config = dict(
    d_mlp=512,
    norm_eps=1e-05,
    positions='rope',
    rope_base=1020.0,
    warmup_steps=0,
    doc_mask=True,
    steps=12580,
)
Each number is 128 + 24 x the weight over the matrix's rms, rounded and kept within 0 to 255. Layers, rows and columns count from 0. Numbers have three digits each.

# layer 8 MLP up, 512x128, rms 0.112, rows 51-101, columns 0-127
131124127130162155127082127130128095099143148176145167125131095140098081122134155075123087147164132158097117102113147116132151133137161115137084182133107137145178163086136135121138202097187112106104121116133095129127119150134153149143180109122106160110114126149079159117132122122116146160165120134133176126132102120114112147125113125155149103124120163090114113129139144163164104105135
099126116137117130111108113108105133142053114094100120135148105128105144076126156107121133107132100168111087140099174124132155162120143120141145109130140124113076158133146120093128128127112140136156131141158178145144106161156114065112144110108136152146132129107133154114134136091155121145142100145096119123122118094141145141157159056152132095150106115101115145102114106160144116157140
143138112126132098136105110110127120145113124124110120102126114128160097094131097092124122115123100139142139099141073133131156114140165144139163139121100117118131106121111112128092124120173121135148131103116101097188116110124140153112120156146155140135118138119130141132146167119170110148107115111191137106145097101141137125125103168151160131145122118105126118129218099120119146115117
163084157132121133106122130113125110131123075117120057095087160146085112104071130129154076148199109122086129096138144132150120094148099142117141151193117127083144100115111094115094133164125128117132120143149115135139088085126162172123148113130126181170117092115145078161150096101143122148182148157121141100111129112161123178183164118072085117100132128077086111158183081152085124168156
115111136154127121078119117157132131132096110134102127151155115169097126141125106095122135093112127163164104115143198124158133123062174127109173118107151126142126124157101134124154123096124122128171148134113143129146117135118138114119134116142092115130150110104130134128115166117145128172126146112100132115134134117111131128138121184114110159169136119151091099104102126117098103153147
136121144121105114118127104132143139141133140132111143147119109109154142113105137148079145126151136149128120122139100131109118126092124112102103151145107130168138159087140153098115096084154140132159102125183155105115076171134136126183121144122143152163114109110137159141123162091163107130133105115148143136128126114115166107103120114173138140122114127154134130176153123113169167141123
167126127144161125178123122109104123157101143173153123131121095111140163129083121142145132125110123158080091145131135112129152153106081116115134137113128056155122138124123092113105138137149098127141108127172123141163151103137108127144147154137147157106143141155145150167079144160118123085131157123149107138121103127149138150125121106144121144136108088161134107122144185100116126147124
150107156120135129126093109122130122133100126134105101126141141120133090136155164132125138122124103121099138122110180166142152094140068126140090121169118133096123128108138107129155150147161089122139127149137112121108110130116101108133124196135048105114149122116147114128110148151119125134138097127129122087117126165184103137164109146095091105163101104118139109119176182124171079160147
135110123112128151129134120142150127091147145124112142157131132098147133094176136133158113112149088219110118130139162142143118117159137150114140129139131130147097130111108144137119140114159156158166129127116137119143116098139130141119148156120050154119151135114137151147121140107121154103114137141128144144084153139129174085140161099109118147110125171133115140163163119117143136123107
125145107108159165146115171126091130173122118096111112114123118147139094157128112142123119129154112140104182120062116130158105169129139069119083147146136106148135136124127109163129163078143107144102119151154108172134098122163138134114146126149139182135108138141091131146130154124159061138148111144151154097161148095124094125153143103099163110109097158140092179145084121154148139103102
182144111138117100100106151123123162112074153094177130127132148155104107125140107157123116081142108144130131088162107081159140157090212132115150134116100163157099107169149116142133136137099105133122118086171136128124134165125141142119163143167120125130138113125108137171105114160127152160138128126100137116125112157132149103134133120118168155105117112162173144153126150119090081129143
127154150129081143124124095131122120164137143166140103174102107118121167137137141122136102121112086136123100136111139133156104137141086137111138144162142092150134135122160087125106149113123121108126134118083110151124117132094161166123138143110118113096139110103138119142120106139147139081160201129133105147166151094121170151095135153102152119071085142164070130123155121111129110089135
152117154148120159100143095137099144126129131152113114144149127114130132132120159177144134157131109153130135118113152135119096145119113094130166111093129111112134073114140170153127159114153143152164135107144164161129099116113156097158139117090135120167126113102135114133122081165173106132148116120130110161130132150096137146159108091121080115121099110144155161137102103122104178159143
120139109176089120154128146112138112120136074090151150123136058161156141129099160120086116132147147081143092098124147096101124075131138153096160134103124137130106130109150108125154098133130118084123125111114147123126106130140124144121104154114142133155123133097108112152146166131128131069096151154132129109135187139111117145142109141113117109139124080091119108134116131140122119130104
130118137115155146104122098126133127170124112106129142128107065143121118126169116097158164132119145127108154126144096144123150135112162115134125078123162144103150160092139153170121134142142133167106115068118130112153126119130106122094128110142081109118139145090146103073097114147149155170119151172158166170176097100136154107112118132134133111127119108146117161126107166118113090103072
138109139147157159129127114096146161146147128155169118087141146112118117161105129158125109160103121143135109117111175148181114134131133137148112127109137068147114102113160123157143114117116111141129132106127126112161081129145182143146145146169169132119173147126138112142142104150127130129082117104116115125145193126128111172067125122121133151164147121124134136095150171135112111116108
164156180113134134154108161160107119110133149119131097107132148193079112097117124132138110092131172135098128106121135113125172159153110133117124152153151102100129102130121121103120126113133100123095092189085123118104128109175168130139110161148122091154102152129096094158113126127118121111115117111182110074091132141136105112100108136101125151096126093173144132111095108088142153133133
106158138120121106103089131158099161133104118122121116117131176085153140115116147136121102106139119139175141079132098172121111089163159111148111112126106104143112137088103124076150170121103094149142098154166126136138138179097124147149161134100148091133141135099110110129120137153147101089145135132147116098112141144117149128121101144117143135156097131119140112096126117171151142140125
127124119088143115185121163135172143093070134124081122167109137161137129133130112079109097126130126103087160139120149088138099153133107126128109121129147093136096110153123138124157121119180110113176123102180128161099118100101146128135142141117141111125164114119135125099133129116136157124087107139121155142128112114123089111125101178119114137149134124120081124162084117102148130140154
095125115119110122098164163121109131134133123074126175122136156140091127139147138122126141134185129119133154134166151151110125150124114107125122113123112137146150128132139106128096103110148145140090074062156129161133124143131128127097108163098154106121118137129118088129118106113125124133131111116171167161093145119103158134130136156140123069180110140141124120135114137105082123159054
102114104106158137151102127124142129102123113089106140108152122109158131141151122101168106138123122148127138093095135135144134126091153064124148134184131121137128075126112146092186134165120130088136131118133069176119162134121146113149170119156138092133121116152168103090101089080156157161132098132134145122122207096119170093171179105147130083150092073143127086106150138112140157146119
124180162170168110112153134154158086143108109109120117127112157100110132107148165101103155059120158134147149146151114117120108147126134125118115107117122077147113100126134114130119117131168059141131121132155130161104128140104130123104160106130150071106092081135158111118167190151130075114094157133157114148091157146138132104168164188173137129113134112151097160142130114100130166135114
124142125161124137139131159121122125107132118117136128114128168155146149167137151127119126100132126079150132130135109114130132153101115079129126130154115148148096124108117091147130145108156109113128141103098184108133104147112115183188146141067142115142170156137109146125170157125122143115121129156141108126110139108175133093118149098140130134126162159164108140159115103120110117137125
122138122113147188123088099090095065140132105135140128155074127128148104128121123094127098103059102135135115071155143109147130160143146157144107109109102144110110154082164130116119150141146112071118144128122120164099094152106143114148099139150085148153156116143128137128123111108135090110139089138108113070123169159078137121175143150127138154092123122118143112136099123079122146107119
131128136117109192101106100144100107161131158104139091135112130139128156131088119133125119147122122156134127137130095097125126129091132122126150137122135118141172074099103138162123137144146108129109123136178139141101140131137113135118162140119124125154122115167142098143130160142085112150128055147120143126105122126088120142171090135096107182149125171128132120097103152136158109072105
147128142137096146132118130129117157097145153102149146129141132119109123135125153087153130133098124164079136133086114099087164139144181124108117123144107117126121160132123143121111111115138122154119108133148148089111148139137125117117114131096129126127199124122142121088164139178130123101141061198171111157155143170107114138126121137121123073164147165137116129115170112134100170126110
086149117115095121137121099138143136140140143131075098109137124123136135116108128123157108092127125127176156137131113117084100205143096067118118137101126125123112139118115098121161144142127124111068100157153139145148110140125157101120172101119142098123110150113108149128121135109126094106200124154142136117147165063126163110153096127130113129149135090185104055119124094144115150125113
107108134142104078064147123133099128155131140119154098110107121119120122121110126106169130131109116168117143061164149118129153100113135083127131162118172162135118128149107107173158171170146159131150104106143110132122142131091120104149109131150164103083183136150110135088131131113117077140094137063141121083148110105124130138109138154135127114104114103137106131111124116146093117108128
101125155094093154153132125157131147148128138085120105154144137099075139100087155141132160118124119141133122102132117109150166146139163110094136144131161143137112084147107194143146110147111153145149155118111147117097122129146132130118140143137126114117117142142105136168109178135150155166129146125189140114117128132187133143150118144163155140148182149135141134151149144088134194131149
139172107122136096080097122121098140130136140121153129120076155121124129091165125090160097152104111126129149119116118144112125182121133142122105157135124119179136162115153145122107140152166153093101128150094110176148104103142117169116133174124143153113153127128175152083141139157132132113121108101132133153138159115114091091123129174116157125122125111115114128087140173147183092134108
112109180123114131122100118121158118115113126108143094089072135093084126106131093133168166101142137157112144128084130128117148125116118079157193151182123121132096152097138100159126140133157103128117126149119129166107115108135126147151173095100095151137154125093109144138146108152165124127144108116096112145126121088117117121150058130157139141099159150129159178199123103168088125119141
131140149143184090117104140152114117157130115128143175121098135115152181146116096137123167092152120116144153108093170135136155146141153092099145150129148171080136148169103141146157122154128103134127128127156156127112139114077115117139153088157145092129119154095146167126110140123131164147129155141166118142152179130112138140144148120137159145150083114150107116132141161110137147155117
160137112094153160094123114122137139145133160095086124133089101128104164154155167131157130142116110106142147061134135108136135129140114091128141171151131105111103163089101102077156152133114106140137109164151180123113102143132113114108137111106110137134103127089096115132110131117193130119151143144105141147109114094121124184149128077119150108145140120106141143081151088121101083108091
133149131148109088150130159120112123109084115077135127086098139098100134107121097129138151122099139156126113120119143152132145116122160131175104123112100135132146131124124142095136122077125129112090054148168116141149122142133129146111134159118106115200076108141143146121150134097125117091114153173080115106108159131108120104115125141131106137115150109169128085086166073119115101116126
116173101102140143116084161135047163137140141162138123139146104114101133101132130168119085105133124150117160103149104121121147088138159131084184133122081131142116138127123143133132111125130130136111121148173135148100113159107148135128114174164094128126130114135110140151138122089120137099133091101145131146102096081126125116087080099115107135180159117153085138125149132170147124147137
116121143123103153185139127108120131125131127144162136124110108123117122127125153094162130114125104153162125157123130147141183140120148093130140138102133130145106137082126127124145166147142135091122133116099137117108139148164110145168112118135126133083121130102131104167130151165085131142125129079159145147078152147165146137127108125121117117150143116126102132121124133112155135143106
180086149142083123109110134099122123143107160161155153130129135142122160127111149138112136142153161088105124144176144106118139130138138157155141102092151064134104153142116124122154148139156132106147105144132159122149120104144148126136174148149138087105117112114168157098133100161116103145137131123135137150146110091111142117143135139121109129096110082127099150125087115142101123121093
106110169145126124142148146139165108138118146150090157128127110127118091167082161149125120148128112142124118126137147120131139140149116131119118163159104135155116123113142107125115153143135134094118100075141174113127155149121100099150123138111145131112139122126137142090140143117161145116119116106135166155102108148134083129146112147172122150144131158173159159144144168147139118097105
086110153144104139136127092105086157138119144070127143138150130120142134139111189065094142130085091132108118112106143144153070121141123074100143151119183114140179152134136105137141151129149124120126109081160138117174119129156176140165131122091128120134099152110160156116150129104141130139129115090103156144102115154110126147086140110127147097119157105131124115129116118114145114127123
107187132127096166112132082092176145114115212108133136109089125068108100138100151122105146144148116112141155111111084124134128139097103132103141131090100099094118095108149100151126117099149077146140084130086199172087143116134133171123104106149145123107150113104120108176141180155120124146112133130134137159114148130132102113129149133130117089103130096143122101150164144107126124139135
119105151140102141134143167115114084140134145127105116169123120114131121141126092115158146144128174140116134139120173092144118150103082077145149119112113131147129082157158103124114127126123126142119095145165105135132142113122150131112115091161154116144138107118132168134133133126116104112148122133131144142168175094109144105141095093143142051123107194137113122127129106106086129133132
104125128137168095113166110121151127145059130179121098150125171105147124110136169141119157118133117089107123122154138145109125149134150120068113098137129163109145151140127157117216109118100109097101156141162137171146143101120161128094101104161147091129115140122102133137118102127116120104153122120089116134137132105140112107134128101131109143137146092133135135141128118167141117144112
160114138108132111113120167125110092119120131093107142120099111106151110128102153125154177088162103116091163177153122153117170138124124094135166116176141175131074108063104102193156190149123158146099150134111151128114169107171140096117144114120126077141121142102138142101095138147127167145120129118141139110097101180097137171103167107157147100126107098147098056123131132164121119156111
106133127179096085131103123124132169145112077109105143151137108086112125128099160166088123146147151138114122111108115119114177125137156112134119118137126126163130131103156130103085121120139142114136145118163135187127111138149125119141097142109123097144140154133135135157151153117128150100106128130129119107144136117122151142115130129128115123103149138145135109142125101151138160131113
113143129118096113114129158088088135154145122097142084119140096121090157101109117125124119144147109136114121120069180113092152086122106115141157146122144111109158135159106188185138131109132156112113148122113126121166090119148133114152095123147112119141160141131113107118196153142168133107119142099133090115103140139071191155147128121156144117111128148120125078101093138160087177128094
126155166105116134117136117108113134096139142139112144131132152162119136077107103095163139095105087138162147093146070175103106132114110114134135095118095136091077132103148184142106140127113109155103136131148180178152108077171129138136125108189158107125142129093117154081118132076149108148141071135131110158105141145124121125104138111104114113159149151135118120128133141090133105108111
171141133099130084155156094095184104115117186139132181142146132110094052127133122102155090140137108111122133090143144123118129108168120142144109140129158122120129102149155133144125123082152133121146133177140124105148095137142139148179106145125132112097155121130131120134128122127090089124099133109146176136138128099175139102149147083174081100098136112099143088139124144114105117172146
117150153144114104104108123158162137118120147120177129139128135119155130123137120111149138146143141098147182131132138116154133146135156129083131134108109160103129152103142151115196131135137127136098117120132101081154110161142129154137175111091164124139125131133105152145114105194100114096123101140135139082153097156153143119111117129139155165111128134138111107158125111092187148093141
127143140164122114118151123106130140052108133096154121131080150100125119136158079124144156162177123138131119103148120130089136190180105119118106137202121120069127103113128136132174150138149151145148130146104185143143134105126126114156117139098117069123130122094083122110183096142112121140092079128118117139122158121088126111082128119122155160092156154113133072103124151148138146120063
146131132100144089157101140164128120129178108120106134147140121079158130143115136135099105070118116093146142115144151173106131151110182143093168088139108132087119143099153167146144096104134103109123107141148116107119134132150183120122112113116121088142091119150138164120091135132141097126131153152152130090121129111159166122168120131103155114182149072121131088150110108145133130145119
109140114118120135101135131114105150165118178094082128116139112126078132121126130088150117135148141147110121146124117127120115097129139128116156151128133110139040107118086124125124170115166124160099113146099113118089166132119116132115185189127145146087135117128099114162113138144097112126152148129141164122121111127128156114151111100138208107114153171152094119133115173141136138114158